Part of a small language model's weights.
Training: a variant of Adam for these matrices, 646M tokens, 4931 steps.
Each number is 200 + 30 x the weight over its row's rms, rounded and kept within 0 to 999. Layers, rows and columns count from 0. The size before them is the row's rms in percent of the matrix's.

# down: layer 3 MLP down (transposed), 2048x512, rms 0.00483, rows 1272-1296, columns 128-191
# up: layer 3 MLP up, 2048x512, rms 0.00788, rows 1273-1296, columns 128-191
down1272,090,238,207,241,206,269,159,215,237,215,207,211,189,176,156,230,166,209,196,238,166,193,229,220,190,178,223,227,173,213,197,196,239,184,196,196,167,174,212,188,199,211,198,226,217,127,184,202,189,185,192,206,195,188,233,206,203,211,204,181,170,271,198,196,243
up1273,093,165,182,214,189,202,175,155,189,196,184,223,240,166,161,205,234,215,191,192,221,199,171,153,248,208,206,219,196,147,153,221,154,264,198,208,192,175,212,167,229,188,222,199,183,254,132,224,196,214,194,190,196,194,167,183,159,186,199,220,194,209,256,127,187
down1273,090,157,201,156,216,205,226,220,155,184,148,227,251,236,229,198,239,199,223,161,226,246,210,207,127,192,233,198,210,194,209,217,164,174,211,193,200,156,231,199,211,188,151,198,191,222,209,190,234,237,204,203,189,232,211,211,163,206,244,201,179,198,153,216,219
up1274,122,214,184,192,227,177,238,198,221,237,195,207,184,197,223,169,170,215,186,216,158,183,191,219,225,199,210,158,155,197,182,189,223,205,209,220,179,218,239,194,204,162,180,183,192,194,201,243,219,206,176,201,203,170,178,229,195,186,211,213,224,173,206,169,184
down1274,194,167,196,210,110,206,209,192,158,189,230,212,181,121,201,243,220,222,209,167,250,205,215,174,183,169,196,174,199,171,161,211,184,172,250,226,156,226,170,179,203,228,242,209,172,218,184,219,182,190,177,188,228,188,198,195,180,200,198,215,174,192,196,167,172
up1275,095,183,156,118,204,285,214,179,251,166,239,268,225,196,171,144,218,153,196,151,209,215,164,230,213,168,158,237,182,191,214,157,197,194,221,229,195,189,209,226,240,197,181,236,242,197,243,216,156,203,211,169,259,182,217,133,193,206,215,230,219,244,241,220,214
down1275,082,184,193,183,202,210,194,216,163,196,148,179,223,221,108,267,201,222,239,171,164,161,237,177,192,192,208,233,172,189,205,201,183,207,226,204,193,218,221,151,223,204,191,222,236,215,189,186,253,223,282,223,216,193,200,223,200,213,195,192,191,217,209,198,169
up1276,109,246,257,196,152,188,189,221,215,219,207,177,219,239,204,245,184,213,259,185,199,239,188,171,267,234,223,149,201,210,206,203,181,173,173,187,239,164,196,174,184,134,215,175,222,183,250,198,164,159,197,186,160,220,213,239,169,169,167,136,147,180,222,192,221
down1276,094,227,172,190,227,210,146,197,181,218,201,168,206,242,207,216,172,225,191,202,174,159,214,187,194,182,176,204,182,219,147,162,185,268,275,180,208,236,185,183,163,223,219,186,224,182,224,165,205,252,193,240,207,228,220,177,234,200,242,172,195,200,158,233,154
up1277,098,192,267,231,177,205,232,221,196,173,175,213,218,228,229,218,183,178,131,187,240,216,188,197,151,210,223,175,183,214,209,164,194,221,217,150,298,152,186,156,174,239,204,199,155,131,243,170,145,177,237,203,211,211,190,210,197,191,187,183,232,184,205,208,183
down1277,093,186,158,251,195,165,173,199,211,190,236,232,205,166,171,185,187,253,219,224,228,181,167,155,243,190,181,187,176,201,183,230,212,156,177,207,246,201,237,213,218,200,174,241,262,242,232,201,222,192,162,222,204,175,178,183,175,196,196,186,259,172,212,192,188
up1278,097,202,161,126,215,190,176,204,201,232,186,243,230,175,228,191,227,148,233,211,207,177,181,224,205,177,176,189,218,164,200,165,135,121,224,181,214,236,196,201,184,229,187,219,198,144,243,248,229,237,209,176,157,187,238,230,217,197,186,238,274,201,250,227,189
down1278,092,189,171,244,165,186,203,213,225,163,172,219,199,259,212,245,193,234,170,201,200,135,207,233,133,238,185,201,197,196,213,200,207,208,167,211,233,244,167,175,159,186,200,188,256,181,194,186,210,169,133,220,230,167,208,202,208,209,190,220,214,162,228,175,125
up1279,095,215,210,211,227,190,211,212,199,216,175,212,191,170,208,221,163,246,166,202,195,225,194,209,209,227,192,193,180,218,107,182,185,199,184,146,215,248,211,214,173,168,142,206,143,230,219,237,183,225,179,211,202,203,173,265,236,206,216,166,209,199,166,231,205
down1279,083,177,154,230,162,206,175,158,155,190,138,187,293,212,175,213,230,224,158,216,240,214,266,196,206,221,166,236,171,189,187,177,208,185,170,184,225,213,136,213,182,202,221,227,234,195,214,207,181,157,180,203,216,178,240,194,276,204,267,203,198,175,211,189,203
up1280,097,234,225,109,174,187,227,172,177,247,275,213,245,194,185,178,226,205,187,239,174,174,198,191,272,148,206,145,196,186,265,168,167,235,185,217,205,210,186,211,165,186,139,200,218,162,231,238,182,188,176,196,164,195,149,224,225,162,158,177,188,245,217,202,224
down1280,085,194,187,214,195,219,191,229,168,144,217,219,197,225,209,235,218,210,209,235,204,238,203,215,168,249,181,263,212,199,233,241,230,211,197,145,201,284,145,194,224,200,233,191,201,168,214,238,225,237,137,204,231,210,205,176,208,211,213,189,164,245,211,152,218
up1281,087,244,221,143,209,183,231,208,219,192,226,170,155,207,210,229,128,197,202,188,220,167,161,224,182,148,145,211,164,164,197,249,183,231,208,204,206,121,197,173,222,193,162,143,168,191,250,167,252,212,219,212,220,201,166,158,183,232,239,176,189,213,223,174,259
down1281,082,225,176,176,204,189,233,246,208,206,187,204,189,193,225,182,216,160,223,197,196,142,177,204,292,212,185,244,213,157,228,207,213,193,241,212,246,217,168,209,181,237,224,238,164,208,192,199,216,163,173,172,247,177,192,145,188,175,194,207,232,179,204,205,190
up1282,095,194,181,166,221,164,219,202,276,255,208,215,209,207,198,210,138,200,226,185,244,229,183,228,233,238,222,173,200,234,194,201,180,200,209,225,219,256,156,186,236,174,165,198,217,277,198,182,185,218,206,176,228,199,176,231,187,195,208,191,198,183,197,175,205
down1282,085,241,224,213,214,166,217,205,210,198,232,215,212,202,204,245,204,215,185,234,168,183,219,181,133,207,214,176,156,223,187,209,207,245,237,177,200,206,176,191,205,191,195,233,256,240,159,170,256,237,173,246,208,213,178,205,239,194,208,174,159,210,230,180,188
up1283,093,175,211,189,166,186,253,159,150,161,144,243,238,163,163,174,245,208,195,225,214,168,153,209,217,195,267,193,209,242,187,226,188,209,182,148,208,158,264,151,265,174,229,185,178,198,186,179,176,178,175,201,133,213,221,202,197,180,189,188,154,219,193,204,257
down1283,088,201,136,186,179,212,226,215,164,206,167,153,308,224,209,160,184,185,206,189,227,170,193,224,217,236,154,241,263,184,213,193,228,220,230,204,213,250,143,212,249,236,236,217,177,182,217,197,170,202,223,142,223,174,206,195,224,225,165,188,201,178,182,170,222
up1284,096,152,170,217,270,195,209,207,218,232,185,121,226,177,183,248,202,216,207,191,147,187,266,183,156,204,156,188,184,255,214,179,198,158,212,220,190,198,168,199,182,217,153,174,206,218,263,205,189,193,207,236,193,225,177,234,215,272,232,209,179,182,277,236,212
down1284,092,229,223,226,179,170,239,185,205,213,186,179,227,178,231,238,151,207,203,225,217,199,194,189,193,173,204,290,170,158,172,175,190,190,215,189,179,162,191,200,196,214,254,195,181,147,213,197,235,169,191,210,137,211,221,196,215,171,170,185,184,235,139,185,240
up1285,127,193,156,204,209,243,208,246,216,226,183,203,250,214,174,222,234,174,171,205,170,174,206,229,234,219,244,149,223,196,224,178,202,198,184,196,203,218,170,199,206,213,214,228,201,168,165,162,193,196,224,159,208,215,177,219,179,189,189,212,214,168,196,188,164
down1285,194,193,202,187,153,198,211,188,199,219,223,212,191,142,204,259,227,191,226,157,242,235,203,174,177,189,204,203,185,192,197,204,189,156,277,184,179,229,161,169,228,241,220,197,198,225,184,240,202,197,175,182,220,174,160,203,168,202,215,201,179,195,193,191,185
up1286,102,224,230,163,242,241,257,157,189,160,196,202,230,241,193,217,221,214,196,248,192,179,189,192,218,183,182,181,178,164,213,198,179,198,187,224,211,210,220,211,193,203,227,194,170,195,233,217,228,203,206,188,214,194,231,212,172,225,204,158,185,228,195,176,163
down1286,093,228,176,156,157,187,238,229,222,178,210,220,233,204,178,133,185,147,237,180,178,209,191,193,231,206,255,216,264,228,210,203,195,212,214,220,171,204,212,200,272,217,176,208,200,195,161,214,180,194,261,180,201,166,151,190,200,188,182,214,157,222,204,189,207
up1287,090,240,241,247,235,191,172,226,191,235,170,205,213,211,214,206,165,195,212,234,152,141,232,231,171,183,171,171,193,212,201,205,246,162,192,237,197,222,157,270,245,225,159,212,163,196,155,216,253,194,191,253,237,188,176,215,147,194,154,192,170,154,197,207,138
down1287,084,189,237,215,228,242,224,207,184,173,220,246,139,184,119,199,200,145,151,209,233,181,270,221,184,190,257,200,239,241,215,184,200,240,154,224,236,188,190,180,130,193,171,217,162,163,211,203,204,216,224,211,155,177,206,138,216,215,156,173,199,188,246,204,224
up1288,088,143,218,212,185,183,211,214,209,214,199,173,241,196,198,179,129,188,201,206,200,173,245,162,202,242,216,143,151,144,196,159,202,151,203,172,197,213,177,242,188,214,192,203,173,193,256,222,179,172,184,194,188,265,184,185,196,206,175,229,163,166,183,214,199
down1288,088,233,214,190,178,214,235,221,212,225,149,199,311,187,211,201,183,216,190,241,188,146,176,199,219,224,201,248,202,206,185,210,242,178,201,233,217,155,135,271,210,211,279,175,172,178,209,219,204,182,203,149,184,205,242,201,207,247,197,206,175,200,173,142,231
up1289,094,183,138,222,202,211,194,160,224,167,187,227,193,170,160,160,225,202,227,213,196,197,199,232,196,201,198,215,198,175,186,251,160,185,166,206,241,237,191,146,170,197,226,202,244,194,186,219,145,200,178,162,238,192,225,180,182,170,197,202,205,180,237,160,152
down1289,093,223,182,145,178,183,183,229,161,218,184,227,259,237,235,162,185,191,209,173,204,174,158,177,192,187,230,238,248,167,215,185,209,212,209,216,211,171,160,124,174,248,223,172,197,219,156,206,219,196,218,223,185,230,220,192,206,199,233,203,188,181,215,220,150
up1290,090,182,143,189,164,158,221,198,145,154,236,175,222,243,195,173,196,243,201,249,173,225,162,196,239,176,205,148,233,175,225,209,145,152,206,249,198,192,205,173,163,225,161,181,197,197,222,186,175,184,200,170,203,186,239,215,190,196,212,277,185,159,186,236,202
down1290,085,294,194,212,179,229,177,201,191,201,239,194,176,157,236,167,191,170,212,205,230,183,163,202,255,151,220,194,193,176,237,210,239,184,216,188,191,233,158,183,213,224,220,173,223,178,180,197,223,204,166,227,226,185,240,190,189,193,212,223,180,196,215,215,200
up1291,092,169,205,236,209,241,246,224,203,172,256,196,226,202,250,227,183,205,183,187,210,219,166,230,178,246,193,199,200,266,203,257,189,255,175,222,209,217,197,208,171,215,196,197,148,187,171,144,186,175,196,225,212,192,224,193,178,156,237,179,208,215,153,190,180
down1291,087,178,197,178,171,225,173,188,247,211,194,212,153,163,187,222,227,195,183,187,175,204,245,167,157,229,222,185,191,282,198,184,189,240,164,224,227,189,197,206,211,137,198,191,200,208,161,250,207,171,217,191,204,193,158,232,166,152,203,221,188,223,165,236,189
up1292,090,183,236,176,189,200,141,195,214,168,172,245,169,213,134,180,193,242,247,216,197,173,227,236,205,226,215,206,157,196,185,185,221,228,197,208,200,202,170,163,153,222,242,234,206,208,174,233,235,188,131,191,238,210,236,170,243,230,173,188,152,175,148,206,204
down1292,081,216,226,186,168,220,199,192,223,180,204,187,181,190,183,209,222,172,155,212,159,219,184,190,208,203,179,230,236,192,232,190,239,203,167,138,197,220,171,142,177,247,235,231,180,141,198,205,216,191,199,265,215,180,268,190,234,157,213,156,137,189,206,183,201
up1293,090,186,236,185,159,175,192,233,230,228,216,255,218,227,164,166,197,179,207,193,185,209,224,200,252,168,201,215,205,226,190,183,224,186,201,126,151,202,215,178,199,228,213,188,209,167,202,233,196,256,164,177,207,177,177,198,245,196,244,232,185,179,228,278,234
down1293,089,233,193,237,183,216,155,211,210,214,237,232,189,201,185,237,191,205,190,229,124,200,227,166,184,230,204,205,220,222,235,195,229,245,191,208,229,266,160,187,154,230,268,208,207,204,163,193,215,168,203,252,198,162,224,209,222,180,179,246,196,195,247,187,195
up1294,124,205,262,236,188,230,198,164,227,196,232,179,177,149,206,195,187,200,210,201,194,215,224,226,210,203,198,156,216,167,190,131,189,218,173,233,207,239,217,249,180,231,194,224,161,268,205,155,188,162,195,228,161,178,230,206,209,179,223,178,236,239,204,220,201
down1294,142,150,216,150,156,177,245,177,173,97,173,212,282,186,236,202,246,240,244,145,221,255,208,191,196,190,197,211,179,121,155,201,200,187,233,156,159,178,207,154,201,172,165,204,247,178,193,212,231,223,244,223,184,150,205,234,215,184,254,186,194,174,235,158,142
up1295,084,171,220,179,266,182,166,281,187,218,244,167,189,192,202,221,168,175,181,256,149,169,170,186,201,218,184,221,169,163,167,208,204,140,213,164,237,153,178,216,185,250,197,200,241,157,264,250,223,204,200,232,210,216,200,197,144,164,165,201,225,223,160,169,223
down1295,084,236,222,213,215,160,215,190,230,215,260,220,239,213,203,247,218,194,230,187,200,223,93,139,246,142,207,200,178,220,199,213,203,185,185,224,177,217,149,251,235,175,170,257,232,225,191,213,213,195,127,184,183,164,227,181,128,192,195,246,182,194,181,212,194
up1296,096,253,197,204,155,238,250,223,185,214,130,175,205,249,180,181,147,215,198,172,220,207,176,174,229,186,140,278,184,199,161,185,216,214,187,215,195,217,233,209,172,180,172,235,198,205,190,213,232,226,216,187,256,215,209,234,197,190,225,231,216,138,181,204,193
down1296,091,159,180,194,196,162,177,220,157,207,165,235,266,132,200,182,170,169,223,204,198,218,204,223,244,185,229,221,210,199,228,217,166,177,213,195,174,215,200,185,230,200,206,169,170,137,175,234,181,216,185,132,199,224,191,188,197,205,200,178,201,151,204,231,200